Each number is 128 + 32 x the weight over its row's rms, rounded and kept within 0 to 255. Layers, rows and columns count from 0. Numbers have three digits each. The size before them is the row's rms in percent of the matrix's.

# layer 7 MLP up, 640x160, rms 0.0535, rows 541-584, columns 0-159
100:104097088140072097100142150103120076141134117052120194127174132122173167118112090104144144105046111151077131121072184165107142121150144146121145136134087111117128126126170119168086156114095130166138124133107115149125106134112135107111106159123143163142056194135054103148136135081140096130184156074128129146181116077148095159116122118141132127139165167107189154181095152148126092194206105146091147013107114140095102133119180086127134083125121111162126204132116144176126110129136135
107:160084134153146134177148228153089070113145026145107113083123124067147150118123173130133161113157157160155124126136131138196098136083164145151140165153090100135138104124137128095074088128075126137087120124122103115122077149195184142132148126152204149112156138113082189164123124129146085103098120100106110146155081139133125158113156095110115172105129177077156112112118129144086136139171187139130147102088076170123115067173184113104092087073167124110127079126092123155117126141198110
115:130125142088129132108061173131158133099166083141123135094115090110166154140133126096099109143093155119109137100072166169181117111174191128167183157153100189084130171112114126071133154100122133119100160104133149133129120175110128126139153099129151123099087140155077145152132121127178091085126183115067134097219088110118141196106145197113089125098142177141225148098102136117088153129151156130080167091117186114147060108154115107132107045140128107106121189124089120093144173156122141
109:150139097126151103148170226135129096150094155162127116090146138172188131099087051152155178109167076109095147076091175146151162123154161112155161153104103100135122088153148147168127052093112129105096142105090100139133110119164153130099110208192153141175161096107129147110156141103150105107132135151216116108151157090126092169099129113122085158102150095120144100146114099168139068074166170142147213105099150093129158126116143117135097043150130164128145115129054118140148130141114127
100:115120181148147123101109135141131121061103063170104102134164106074157171179078199087105164110114095094075129121130155133101178133091139122104159156179114176138117106113118116162120155101106125132106094126133154120160179055146090160099125121113198127174167114162161169138099133088105059176129182111087167198129072121109106113149153118145094119160181095142132135084107162129177090176166184131119118079123101133075135088132166157116105156056122106098152119091161100101139185112117134
108:199074177141120119142073171101084131091116137172157079098130150125173128089114134096127127134103107133093156117197129159146151139123146140090227155081093195130124135141189109109112152118130127147153133083117136094123143170122116072083124121178186126085113112134146203159077115128200160100124156082122155125156141093131159130049149134159100077137116130128134156076134157108145154160081196145129181117117126168142040098101170159159129102143128123147193116150083106129155116133150128
090:110173092125086145091078111156175162066083140127116154122155144138122162113068130062113180141132088139093124084060093163161119131149144128114127108151130120085142081155170178141129160091087111118153140132126128137117083224104167062126129140148159127141110171146156108133126129058152105184135119154150142059161147161118114145116123141154118131175137142162118135118081170102138073150081099158100155099138118128136089064140097190072112145145125142122129242191100127105163094121157082
092:193072109068096062136084103178139103143100130156076141122071134088140140110099154094125130126128169185125172188144129171134120144115131150135180145080095131148170145122118077061117176113100120165113134086128164141172121091090091133045059163143143179140129168181124129100121138126088132130152160115143151107124122129129124086098135138132106128126126152125124142150112154139150118134185152145153167070131188134104116150210134196168064093081131122170123131126163085141174208148086095
103:132193101101142096068114130115171147122075110163133174140114146212115153100105158106114133129149058118154158191169154155164205129113167151172174145115105109148164115099116154117089147114121116127112143126107170146152144067127081089026100120134176110118134113116140151145100118074170142111097179113151159123163114092120127090122127220126088134135156100154104164127118158115149078128113183133127137109097158159110072149114095121136116129103080098037129122166129117171158186089145069
100:105083182099109142111109129169102153179152156089112189144076126191114125128110100076101104091150173168190140160086137114137177145153149137108135128161125139067138135100120096096146134099142157089103153066076116143164168154198147112090141170195121131122106112107168109116127120164140068102154184120178143168162160104133166126077097177101156109177098089064140167119120122133165120129136150123121139119143125193066127077138108138114120140098118096092139153188129055088205100112136089
116:174100143087170089103132208100129055115117136193166150090141144186149124174110081146135144165095117141122156144130192113173141110088131124146146104073129111121127080147142155119135109100127131116088150090120148167133111095140173073120094161156107151154137169104065113118162125089099136093166128088145113192168135076115133157081149105125116104147123117149178150163139171114169123087089205158128210125129185102158137045152090117147098083172131141092111122111080073179152122148116165
109:169189159168168168131068132097165091086081133118162126085117146201148129083139067074145116141117075131064139072155161101110152139115146127118143159065129108131153115138127116154152086116120124107131157117142090108148110110119148138117097146168160130091155149102151135178111104080162141128154155112130177182157155080126113112104140132150081143132113074179143174059128178110106150127140135144132186141133137115073083086097019137144158142173056122142167172092064153144157069133133149
100:137162096088142149111129128094137114136132069062105129123211097106158172153081121124115127113094115095122145151079106163112118136172139130137139125162090130137134099137150094099154153086125102130153112122140155130126031152145129121125017145152084125165066163123080103134070107121137105111120122145131150132173090097132110177122178151064109139135166087159166171112119163102158156149170121158090169125156137103106116106123173145135142069186122123145223151172073121110207203128124150
108:139102108139148120088163132131154116096134111161108135089126147117160113170092096123159136123084093128168133108080137120152162136118150162126103122153112093125115079114135119121168130081099095100081116135134162179128137061144107097187118192118068137116123145093148055177129137006094091121112155105163111232121147104137206124102157149146116096172166149122137157156118136143089143111128139155102140126105171106116111089201155173164142192155137079045116127144084123169169074117157120
100:153126102073114086116084096112134122085124078122090161146067085148126166215110229087108121181161111077126162101128149179207179160132118150144130159081088095131178125131150137115076145101089118179126149118152172187170111100132102082127097059177114139119155149160083163170078123150152133122142144106149144114137080104124143143120130147092105132140132102106153129145130125136074108175159156139118156103173183160142118147141162133162120141052154102082133132126136094124156190078130085
090:163109132151175130152141157146118133109130186179117132105150132119158140142128165129159164160097096115084145105135143125172157129135140130127164148169086144081145098124133066099145116123101116135105108084131130128171130141141198100145117098145121132127109099196106130139140122138099103085126142125126134042208150095111126155132181115165050071151177133085139119098056066127090148084143156148142142153192097153140095126115118126214127058089047125118164108128179081136192174065175139
096:157188145087124119089121156127169130123201145157093179163150136074110146180104074077107049124178104154114157160097139168155173148143145126154159082077132119095133148105109191135117139127155119124114211058077101174187143065101137119113120151165153217177136148143102121138152115090146166174130142107096159189143158129122114127088137140091146094184126110142188122099139142091158067101127129119126175103175116111146130106139130167088153165140148124108128121131082061150135117164110109
099:163125109091187112114130103085199097132097106065118117052156130099208137146106112089132163098147126148154184116095158175094165150159179149143131206148109128157170117126166099128141156136140121128104142103136133170136126135146124108076090203122115139120094184134057101142068109106193121107132138110078142135115052102115077160084147127061123127138138089139125168082118088141185140129149152117133191115115159099093103125160145165184147136164110149082168168147112132138201105149144126
109:114186106130068097156110163151126156129141120132175122122088135171113161137067109109077098208157121172103141122144155176196143130032151154115161100137123120060132184158115139136169112171099108130106158128106131165149094126130129151129123109099127118149171144082160137190163118097144103119151133057114117123162089063136160093090118122152092091104123093056119129128102127122127133119114154248160130118115173126111081148135081098087120159095125160101153176127129120185126118054088146
091:160149134197120133113073158143178102067138093182108104146161050130123167124061151079106101128182116061115148119145140159147222107131158170160150130139096159131142072127129146115130164091107091148161128105113112124149088131114099105115087143136142185115160138134127151147158123143159065144125193134111176188125079115129101186088125122098077113106195141133107120179098121138133120116127182134125140080175147133161121118130046136116070093158104100197148173131069107137150146157092141
094:123179108120156068129100165116117122145118116134131113111135085143140165137104152135099129124145134184139144140115120171114162157137154133125158170105091146164139140131128102084073133102101130149134113158173160146131053130164142126131059117134121135154091130193088155157063106129196029054144177138175134101135108085134139119107136166083074138121220123112123111156110110157121156131173156131092139067171125115090128112117195104114058098061130069085123122161097148129156161067191099
104:158155125104184097144110131165104099088080159141105169128169141109106176150137112097073118117075115183139138067112162107137164158133138108118156165051128116085197105085117108151149122110124122125163157105093182140122101091145143151171122128075149166164098187077050129132149133105190160129146112143081138145151124116093131078096159223067119128218111146114165105095116153157198136096110125131092163122103097144119131118165050131179177152119119142099144118123098124088166142136134131
096:140082153129124090155154125126103120164164107150127128112169114193169131136102195141069109182126103156148131053080113117112132102141129150132139124115100125176124095106120087150124125119032118165093162140126205132124102126188113093105077118108120107064128081156132118111134139088184104105124130118143138154139072080115151121068133208109083138095149101111163164158100120120147160137151155169135136132147084111108085089142131102156112107129095115168122102131089146126197186117251186
099:133073126068106147120068141123146090131143159081108160070207102175195142125080128060123125168109079137142138134123111141099176143132157144157157177115098117145134127105098103088079133118125139144079124080093114127168074165122135109124050155118152135144146076120060125118158111108157126112108147092144153114161121074140095182052150189088113135156157143166214153151108161114131151172160138185121187082129144125122117079183148177107167081172149096132133136126107107138150138161112157
090:122161209057175070114118172151113121080211153122091104165185170088157116140131151098108102103205159102150132160050151172148087140108129138084143117096155126086143096053146133108146077106096041096084157122139169126130156154165091149081119112139053109158092154097151126135125116064133116120122107120083146160136098149122119095122155164101124151116152125091168135061125127182124154134153146153136136115130175123124091173097081131150114175150092109096115161124136131157117100147090087
092:120108140115096135120141116109148087118123083135115165130153063129138147153107105133137157125112130129144148089105122156127125106086170160104180135109098118090141109096124043123108136082000110169093164141113135154137139139125151172068096153112079132113066186162115116125147100117147082069160128076127118109167128115109126188119155178150114102123166121144105139086125149113105128137137098131120131083153144172126126122144090124152145098124111144206179166119116126197211194066227094
096:147138149116150102091119087156145104159136097145046147033122100146147133094126139069119102155127130136153150060073139105176150117104107147078120162083112107144119146119147154133119114104129115142088123145090133118163135106109135123118099112169149139094135135150142155184090094108064058147101155130142161098140134124096155103121187160130097130173198134167162155186105041181066084133095146116129155118178112164100070112168168117133054109082119078077110153129138140188126103160175080
098:121099128165057161095128092121045075126134092111147154089098079110132140168147076138134182095157161161189143181160149184107122135042176129114115185153098121059188159094100131091117088112087114158132168118107134183133129178134165154098113128122112174072144149109119120133167131135118114094142107109134122164118135074138137108108156140121137024118117191133114119105112131159114111141141096162131131136170136175106129124181166141159102169077156138091136124183163115099205090117113153
117:123098117066167114119131110119174089098145142088118174083140123131202123119139097071074141089130083132207145116101169129136165138112185134161181142134136164103174150098144160154183083155115142143126124087123103179183144104159158119068156131116121187099122141129115056116149106094103106151126129110098131164166114055082102206054130166138109090167114120170164166136089129128158126070101150153101157126160110136146100147119081147121165147141084150083113155102124090160209143121106171
101:155172163125139073128135123115125145126160073167069105094157118140118146165077152116065170176156124127136155175088136133156220153128158122124159113100090163111148088110105112129102146077091083176114185100060221159145109135089059138154103084165132117047076128154146115128105093129157083082143163143143185139129118130114160109124189173123116098086189139117160149139112085147150131140179151200123178118105101163107092106165098129111110138108147100084140143120122118122127130121074117
114:153104130133157115176057151090161144103139117127169112103097107131131159136088170098092147172116118130129167113167174143139184130165146121178182208073071201153103132126133110116074108113117137117096131082110110088145165147146157118117103074165134150139078107133091176185092114114166162129086162111079106164152137127156144143099124135144120121118105071174167171129127192129082166128103170130130191097138151168103125124095187170197124095089139154136134062153070078132147159165128180
109:121051158055130120102091147169152030164117090106145105105109131096135172120122176054094170143136051109101142078109113159088134130143122142128131148087111156130198157152111093151116139132101125158179121115074134160150121108139058144100073110142157166098132146133100162143114139110158146156194163147102164080136100071127081126105146086071125143109142098176143145120122126116157176146156124108088157089133138136091122187121098110157105136125141172124178111126145111203206193120120151
086:115111133160106118088088102147123084137186112143105153068149141136143146154106095106051104137130032151138133153133153142118105133145143175152165115114122163116188134117139123071125065106088104113127146118115128164146084144132101147060090157121031182100147138191097168113137117100145112152168147044120125088137117067127143121064132223107095158095152182138158165118112098099113106117147160136071128139119179136159105152165105172200132143146135144102138105156121121111126074084168134
112:200103114122132069130137099141156081161072083195163175022123121140174157148123159117125181150135142111102148121172102068143143129119135112126128145098105150140140117155214145132069186148086145121090104085130122103129046142096150130152083113135176179088115151116067114160031131118153120157162134141155132122133139109125127123122129134118111158108130173163167124172162197127133131067152151110139209113085097116129140079156169083139102081164123117113161150125153105154115155150136138
104:162158140183164093120109133180142073161147051208104103081113080140149164121126092163085145084149127111121172148117102151162125086137109150072151140080112138131179130117170126114153109123153115129147186136139140144135128142126137110120110118192127129000156085120117186172109101097150133120131136116129174074172131104052153145116160163081082094111143128082148188130111143136153140097111149145144145113112171116117078086124146070131109144206108125113138170155115153166149143070139122
089:143079164158166083119095137117164078199160087104111155137086109154165191159101134191158180094190070184133127081109141096111146108143119146109118166153018113133151135092139041166100101079096132133177139122068117198147117136171087118145127113126116138130090133218091156123136107153099084051089125126139128066143144114082162128130139142147075084141153172094151163125099128116109124143110138128131147136135188158095122129108136171118101138110135138098117105124102123103172129153137114
101:171158177158143076113145137240132036136128062150094115081127110096183129138132147140097175109119115096119161123147155160122127167150142170059181142100078137104143102122185113120141156091134110166165147111124158142123091136136100117135128117178146197101150105170116189168066108119143123147129201122125132085184076116093120132132130202109092148157174145152188123082104087131131117136116158141102139093130144127108092110120130129075113111125101117091158100155156109139155178075203134
089:160053099086147089070083101102147147110111090090070118155132127116135179112084155123101115150089141146142162152096183197143136149166108190099158125113123142112153139075203175089041111082074094127125155127141172133136078076167108181123083153110172133129116124144102159123065107126121127115098133074102161145129090127125139164106139151080088142146141135159164147102115149146131181143159220170145148114077121201081124159145134145161150140119125101173116188126113128140137154092098134
110:137121140091207104122151176110167072129136132125102160148096125130181118169132165075133104040096141093100153124165190141122136132161145149161169122148075148140131152091120162124066136114143147165061160056117129149199146129150113102138094151130102133097105161175116096111163108174162106115165157089082117160141076100130111155088156123097126149105112105191201154088104160103135171147138160155064146125182095121127131153141118159103175085138149101149152114119112050105156171154103200
106:158083147119162175061146126169109074142112120077078116083087135190134127157114121125130159114120131231161133161106119114105094114105153176112128162138115100140108098116077154150148130084099105107152138130114161158127097147146113112122088110117096167111074172115161108121150126059163142103143113123147194206167046067056126121125158122109134137151160144111111148094097110112166028169118138179129127150089175148106122115117194115170144125169174161131131118165132125129149096071137079
108:204114129161166115151119127085111112110138143103147107083116110150118142121175164146084126145121117136110160087160110105123140133141105088157134190087048164131199103137111134144082066094123130137165122077139107102122095170151214126132071109126124195096150112115072174183049145136161153132160129088159158152179151115143083157151150140061151138158122112144148127169133160106140173138117136178158149145177114170105112134107106174189160101099167163074181108078111101103141179137150175
090:102098085155149143067074082098110133154137127128099065075129101121180150150143059110132113157125189138160134091070140176130138120086142117144095173121117138078161145068158113133151118107108138162120161117125151166165154105116083186182116145125066120077145120071143156156109118126124087090182139091085112167081164110132107126127134156099142069120171155099143122170181039160094167163232137133144147166145111120085117164157153122160155153121174116050103119131142127131127118126091134
090:196136181076082150130139146128128118105159067189103128147117098109111119177098165143132127179102115110147150100122139126141151124111143136146143100088096107092137101128155135180148119144105121144143124123099141141135094109236096188092125189130177172120150133083116129121066140098116149166096116091147125179138064132126112154094234103101143142189123092110117141112133196186104131184125150138155145135151085124081069072129127123117137187096103094115128129182058110165178087131146158
117:163064139115156164136136170115196129106195120134139158096106130172143139140100131094156102167140144155107156087089127124171152116061155190198139114166124148096152165118109153147135105154150141101078140065081112144175138122132178145130131115091143179135148153080094111109145103121100081096135123093102140127146108071088157202062146098072095125129151065145178193078103153143148139072160177128108205115119124144133129120137137134121116053157136142146143142100081062178139112163151151
# layer 7 MLP down (transposed), 640x160, rms 0.0534, rows 541-584, columns 0-159
099:122125114129151123127131171180140104133153105163059104066104109106107148159107079107156113167064080099094117177145113184137116114147078131110154105107140156139186103135195126107090174103074114122109155134120161179112086164100135159137107121062157186144108191164052082140117136091163070118175091109204127149158151132177094101097150113063070127145175158093162143166140145132196123123106112122123148094115170102133120134154129116067122120116169073138168125143108147137135092162182121
096:102129149126118140100101201175113103121121129086124123132145072102172153150166176100099155121155126083093136105115131167132103125192104137177147104149160142144092111111111179116112199133111174184168154129096181093122080054162103071189133147166131136125154067062094163208125131135112118096138107101083119116076165090106094121086090052185129147091128154111111166153136154157135154125117164132148163106166063084152139115110133107098158193099111127136153115111134130169064100163143121
122:154144041125130166114096103122125102106098084135160131122154098173105117126071125143096111165164065109119117187170155174101116134103187118150128166103137090151137092118172177214042102116122126183093166128085119128131123165093112169101123159168096157174112142140096123091148119143200145142110123164099143136082125099133150097151183108119110128144099184134111149146132129180090130148071132144143131060142094159152156155121134088083164078165120171107158125089037116156147130192122104
096:134135143112188131104106170132064097150118183141083186129105063084140083077139199138057123161126126139093134106153135202184088154073138138121072120137141124166107116099138142144148122147084143151127142133131147127140132122122160156102086101118143105111175083128108145165113161134120072154196130120133174146103074125073122168102116202086103185147150133085156133149130138158163178109141169120149125169133092153111070131063117135177144107094152082059095149168080117065111126128140087
094:105153118089056171107132185182138124106155107159104095125089119089128162076140070106135168091144069140124107119138163105133110086126141086189086164167169127138134148117168191089112090127171135150172133116175150126112120066067103114143137114164092157120099148127107127143181116162086137139098133111100137152112075125183232158142084098096178115098157133179117124134190159112079141118129118134114119091098162094171115130182124141127100120178150102158089144187151104156182177137161072
108:115134136141089122139068133105096146106071145149101131118094132195074129069094117165137177094091129164129134134147178112137114135124097075091154098130163173061136173114137124136102177134095088153132173144113181132109152148135120110108215158091147089099113122162164126106117143083176189147172085103132097115187132112132133085064213124170100085110141156120027175098141093103184148127154114120159138111114136122164122132087093123120187191138117105141160086149150130130127107139192105
062:150160086139132111073156160146158056121126159157063190176150121134114113095075109085132152108096083148158149133122198100103125116133137140178117149138142091171115104129126148131080109099115097135075118124150147093100127138099116112081174153082150129133092143159099131137166143109174128072116147059183107082150118218130163168088078193170171140136105159179140159109150139115082115137088135148119149103188118100126109124170064099096144148107119062186118185158088140097130114144187108
115:102050082064190160134111152138124119157136150097175140165145164196130082136132091201086138117139208132150132183167122126158185109108125126092137058137167114111125120127077154197169148121072152133129078124135131142124180123158084114107184098086104107113130132154145171086108114137151135133115101073125123099083118120132050089193067189155135120130147095116090121179117173094165148123147099175139126156069141172129098167089151109126130108107130097141101123143184118152157111134104135
114:097169118105059087125105060152152126173078135110121098199159091134128090082088141146175115094123108144112170102080069113111134170107128172124118110106120155130117111141083147164128104096083118124145102151129115150101166107098161127134060128108061091117120123150187133148175165171136145190127127185112151123100122176079224133194036155124127088148125094153126158127185103131166140155113116125110127117126210039123107137142170076133119119097115093125106101162111133140120134121136149
072:028093123137138117118141127135114124134130124127133149146140150131127104130152121110120127146118133140137010127104146151130164102132126122139151103129204131068129116141136139141124136130186129004130134067141129138135124138212128117130153114255143166112121133121107135116136111241143106115137126124141135145119125152141125123126067161123255128151070122110137120134114133145143140124135131147126150130121134123042131105130137156131138134122120131141119119144130095091147124117141118
097:114106129101135144177175127112155085160177114112122120144102148148186123077098185105205126136161138142150112130117117112121082172140159146078074126156185082063140071174103140137122110165147137163091160119124100071141126164136131116135098098130116140179118035173153105106119107190095150130061177139116084121110120110102124110133081121128142184132132117183093170161103134089124121096138158115152071130161110121122158078183131158137087170138196165171079196168086132126115089143090097
104:132141162166183129124114177105101040111123157140119161118124100132116118165057152135113138160173108143149118085058153149189080128142118143144134073086079194172195131155161134118121132155090109134166185127140107097123151147147151104094114101125165175083136121093113164132047148124185091101142118115151149098120120097093117107071198099148104099128097145105139081149129129178160160054114103145164175106137109163143085073119125130194068087098155138132161141110105130114123053106120139
116:097165080079099103145162179121145098134148177115072148122080113159179147161050085130101092132126121107180093215124139110150167142202092136160098156157141122168169158101081139126055140149106154156134111103110109174126153175126127179128132136129138177160144099103111114159142111105092062092162158095142109139168178146126154107140126062104209188166121122148159119173142147110150128106121121123127148081128116073154151049176157099160122094092186140119131112114098097129107144156083121
084:060143096135138127127143128125221107166099103124123124130118107131150097116164168137110093062134135143146097154127115132142124151125081135099139089092144213117136141130160201118117127129151139143191084128104143107120120050127142108154077110153113144105179125127174130114076145143110182182155109128101060133104051090115136150168104126124164160097094154105124167145159122123216131133117163101121191108218128104120104074083041120120134193111160138151157103153099118085174148143146131
112:128136168162124122137135117109107153169072182103106102107164141199117171156147179089066132063143130169118153197108182121108117159119112109095134090148132160106117182137100161148097139163168155097181153119154133120127139043148133116197048083098113118111152137145122160051118123132159192139123087186150046106066099129101124093180093126099166078119059128137092102137116146108154114096130142111124096087109124100109119143087144107144180108110145135172134175128141111171095155159148143
093:111181173156210066190111148092124104107126193129145134105166128154138145108132191122141133173107100162072134130154154122127082110075120117076090140106145155121101110130143169136169084170143153130119157131162099165087193150124117122081097081160168104099088164145164104151125138164157074137140109097113202167105089128094115086098129128132113127071190158132157137151149139100139179115081149133124114142117150125053120114094146102119112100080075132071173174048181156116102082099128129
066:125097096165118151083171054090114125124116125147176179119185139096126151098178102159213136104158100175127083145113122176205142078139129168160151114128129094107117126169129071079091117134172130128108098128172075137077155171110128086176126117172108133133112154159156076119169111149127122141122079132128108113209134140121029144079134161111168133110120121183140118100118124164137083085149146131149111160133168142119143162126099158123172142146087136159171074072125144160047130149133098
099:078142128144133115104156128162098111144172120182170122098085090142151152083088030165132179125162140128134124125140143133174133130181150134082125120187114131154153142062146118112086083180154151181143158137107133165122103099160069129076134186146116115126093130038117112125188113166152049110160172072118161137133119119167105128128119093161136167108195116120130155134119111172121103096136084118094152135069077125132156084073112078152154081159119124141158170207111090121114156145118110
087:149118096135131143112066167129158145178179080131117157108103147131112134152076148141116118128135152093137125151108173121144128153100117167146146110171163101109076105202130153077180147157090076085152145122130132140136094158040133177174147119096099088116173125093233133126158148150151113136096116115044200106098136086136183089152113086138142087145121081125154093157130079111114118134105120203113114118115159096133084096140056154133148177092171130158115115124133112120160212111165133
110:148138126142150089149065081175145090111154098172173164107154100085101075083148104090137155137134137198130164139108131137114146129070139141162129113117156104157137111127109127111103185090178102136071130137130115112119114047112082087111164089102183180149123120139121114193122139121141040091112131112104138112082105108143155150136137136196145134178159148109139122136134161161066183085163109153163124147139170124140133172071114117108130146224089148091132190069104119098127081077099086
117:117148115085106110160139167101112181131161067136136099137045127089137156136050132143196146186117138186145115164196148101079124122145172120141186099153108134106092104160106124055089144105154106091088139106191107141136173077131129142157097157125093152147079146129087039138174125156171116148189120138097094169161105125163158122132088095122134157142144149103091087131146096096073150122157153150178140143108120084139197119168092166157138119102133139149081167099119110096162157107131172
093:076107084091185139136112092100144123184111184160133076154142114068094124136082113124097132172161112128164122142093155104055126146051146121114132150127243119093152152095160094129151124158150078148162137102081106151136140102095116132159151089128109122135212105110181084100164151109145205106191125165160129104157121078116101121069147158122140128127130144142158090099108125145179113152178162155170148128128109113151124171146055151187114150139104137135178144160109117110093162105077141
094:133119163074150096169128093126161106099122065197064157112120100109152139140155149129136068196164132164151121150139162170134108107119151116102166076099130162180122129120131083167111117178056114162112123123126087128110187103101084085132158139176092090090093121100128096116110122091151067125144080124127144147104126097161164152150138139122153164140169156101175180129124092194036126131163091135128157167126179075107099123093166170186092117149110093117118158095107128124204115179131176
101:107124143090142089132128104112140118138117060101105156073082111102126148154086104144090096153142109176112134110144134175079152163133094169117155104134079177190169200097161159178094177104098092134106174131102088149165124117098071116071096157125124085099136136119169160171108144114144108089130225162118155154191173074133149096137123097140173167177145157101148099124135106089166092065135123145135112101109219111185093133095165107126164094147086142096124167123120094134139137093147153
082:132071108166116157076151160157154163115095123134163161109118138146148140200140114147141177108106092136106129138158114103176102129109090116175106129164172168193108108137122185116073124072091156107107093122113115167157094148074152082175106097108122118151123102142109146185094119150114169166123136118110137129113170120161144141135083154067066073097086115113124155122117134120117180137061154168139143077173106139157156171079162099068096078177160164084128134061175116121078109084190078
105:107156144096065116083188156151167090115136081092095211158177111169087143144133107138149138118132102109142109051098157147086118100170086120128137101159143109071119111139107175212097142172172118044080202143129073120099173137066128121169118173122130140087057132106144129101155146147153118092121120155122115146175168143127092105178145103153170097155174110140106111115087152137131164136105121107113101114078084123153149120165185151108090173198137147135117125119088105158127132155097138
098:147100069126117175084140147179120094147119105153145112116119059178122095090152128136089128107121132134115133137168147081152125117139157144059127172112195166148089148152130120152111111108173181164100151139106139109092154081146108092117128182116103116127141166144242109018137138069077136071147086130149125144106125155139118109167200101124173146167175136124126141142134131084090088178116112071163144132123107070103078124119117063149101172113150139118154177124146136170141182162115130
085:076110072168139131120111072137081091163163122125169116074082113126117123132146083113104092115172150115115129183117140143172170140113046089114184122169130118148168143109106132063130131149083194170167126124143089129122092120121154151155193178153125156072100166119071067059149124244150080117190092123071099107104135114124144139211148105123135126149134099117162143109151130105170125094142131103142146129101162137183106138106099118087185090117152117149121145116150137146142148157151158
103:217114187093116132172113090120107134152134112070113173071117149161100115104132117109111132128132081085123135100149099122140208152156153070135180157084113147084168149145143136112152138110063171119116178142132071169141147101099092153112150184106164081089146104120141161071135103051079149103153131155144188112100123113147140151059212130204142128172129107185139139094108152081132098103130151123096085122133135135123145094106117162103144121117110084143139085109094146112143156146139212
104:120143141081157145100176112145094050114119096100142141128121111146133169228104094145148148115101157135141166117138079065136154098099143129143089133137079144103144135117082087176136154130086122059139075124134085159134167102165135202099146107105151143109085187105131126034108111101118103137161105181157083155188138126080081167130168175100104074082071091129098105116138184129122127078090181100123112191110138129136161159089156157133108091127155128180160140120127131176148126141125136
095:078126149095133094119065169133114066091094121130150110050140123139103128136156149133135135176127066148125154080152171089090062090057141069136195147114122066141156149142216100167080157147101116144112181137128110205113124145106140157134169140137136164090116182147123097119132143141158131124091125139154171159132131126131183136148161051164106076138119101099082132165091152097116150142102108114099181148065101096132193130129091167145122130110111088123088136132171146077085127164153147
116:159084161054138167115133157154165113200106101118148115101098064110107083126105077129072098123137151181114133139151121153145133172165146117112086124100166119162091207102096091104133116166078128102096162134144114173113123095158121147123155111177082123141161163072108101109093131076115102135146129174169134146091162075180131128113151094128145138107169134123173116132175154208110076061147155145111144177113188028168125101115087147138160095189127143104086154142099120147139168135129124
090:116128105125140096101111105122079093087168143122131158107141134099093083179066178153137083151102102123156165182153137091145111113107128183145122131123093142061177104102154070094074137110097121150133130148104153127129161173144105156124115152152083112181119116070111094087102133083187158134132154118108086144080159096120173117141135110148118130170150189155131142122118110159063058090099129162154151199097188080106123139129171236160141118157115062115169153113112147184135099090140093
102:156061134151143082198132184141108122083115124167128175120052145116159084123126152099102134091121105160146137108151129113150121117124149130120119171124143120178100127184143098122120136091126095059189106129202093106151156143161116091106089144183150156132080150198145080100120115105161127107082128131161092097117103105143193102115154100102207166104136182148111167199102150116093116100120092151109126099050110111163146126039128157158137149121152182123153125200133114170104092107145130
126:084128119117147148173108090196098103138105163162101117101120079143130160140139132114112114166074180091073127179094094151101102090145181090153089126153110148075170097115169117086142201156154172132085085113122118110109172204107133130134163176128102120142080200143155118112121101147126042125140186133138119175177111152112114151155093126150137107135123157085139176156202116107179183099142142099122155120174131061138126072151151142122128132156134087097079137162154105151120132098066177
101:129116157079114118144049133123170102164195166139095134098037072124112108111172131153087175131191142092164130159066110115115089142111105096103148163114110086129136120138163079143163148118085175171064135139103139103120116147141131147114147170161152101148158163120080159078169136112080127120127118115112182068138155053121127115133161150084103071128203165159142129148122119138077076125117145078115127174119182092170076142125126121187148147158164138102161123139114151146129188164172159
104:176166125136114147105120141162154099155061143156085093089125095096164104136155097139154124217105204145085140139113151161034138081116193156155135119060070141114122145116168098096144172083139138140100184117104075133129127118118108154140141148210151086169128158123105200072123115152072105171169134130120171105108091118170141133121133112110147141187131126129084145116123077178119100135120098131102163087158122108153151158115112033145129140116099097143167146147197111146133159132114136
120:120149103129208152153108117126130042172113103131166152139139124144072097120082138129149103133168138205149136134109120031079106153181101142159146124146117177148103187117094087158135102118145140097110055129113140083151082128170184196132124178105155108187121084135105183073088126105148177127139099149129111094127151106154091155138167089108153152101155095101094127142155087177160133190109126141138135140082112162107147090080139148104091133158168122111072112172096115133103089125152190
082:145112164140139206102125150081188183108097157079191185098084098209151094100114112109134101107161078162179113081083090145127078102185054120126143135124159112091149069099164160178144134106110162132103133124145176109101139146061164103181132087137142149109082151156170117113122137114151081119185106109127123089096110111120139135108144131104089174182129126144115133127082143128106120142099154168203151092159183132109072137159147131133033128134114119152116134157131137123096082125115149
078:117097110124166164110141115114096075194131142193100133157086060110130109093082133164126122081095209139139128124093117146110092117138108086130102091142135060095079133116096091157168115146089143107123090114136195152136080114132163117117105134119196097152183131171123101183183124073197178164150149149121148129148142111096134124106166068134120097137141157099155169100111095127145047119100153104108097172150125155119093068143142142115160117138124143161197148194135159166165105075182114
067:175134116096128069115096095103127114132142131169101119098145078097103095176115106103150134184127124101124138086090141075139125077010125169158105153115131162098131148087084127104108112136082155117149078134101150096124190155152125157143124094112105136128035148107171111143093133060180163077139129103070144165117154162131131224175137155148192091168082101103138135138140159132101174163139119105160110104130146135142124123164084158111110146165140141172119140147087167089090152200149152
073:073112123118148115111138099067140072140156106142177086047119091115133121171134153104140099137155188081107140072066133155141173133152101082145131098186133064141173121130113065116145151137173152140129133123167116102139053130097111136145168142118150145102205174111086112141182111194156116122142142157064108105111126114113137140154194088105127189103166153128151141105164063160105111135171103082097126203114154145116103149083124140135168078114173137095096094174147136157137162173142137
081:060130097091106116127162133106137111178081138146188119148170173096112166155132114140124164073128075095088112139179143138102176153133181107147191166173112100075155098123118159098105152130115194156123123128108135144129100153058129054143137127128137142096124050140123148235138135125113198092103153109134089106128116103159170161164096139123197090109114063176129096115135100098088172125144102205167116147132103110176166148120120105151119114150119154109161123093144122085120095087087139
081:134087149118108133091080109156112124077134080083107175102118119081157164067112137118098101103134176106172147134151081115125134168164149156127127137106118127119145124150116141092142111160167177082174122132076078170137131146127134110073087130139127063123065107099099162118104132130075181167099115161101138149125204114157197190178144084128170110167157139149165075128143164116148101121119078150144121151036117147099188100132182119109114141151205085144147087131091135162201116122162152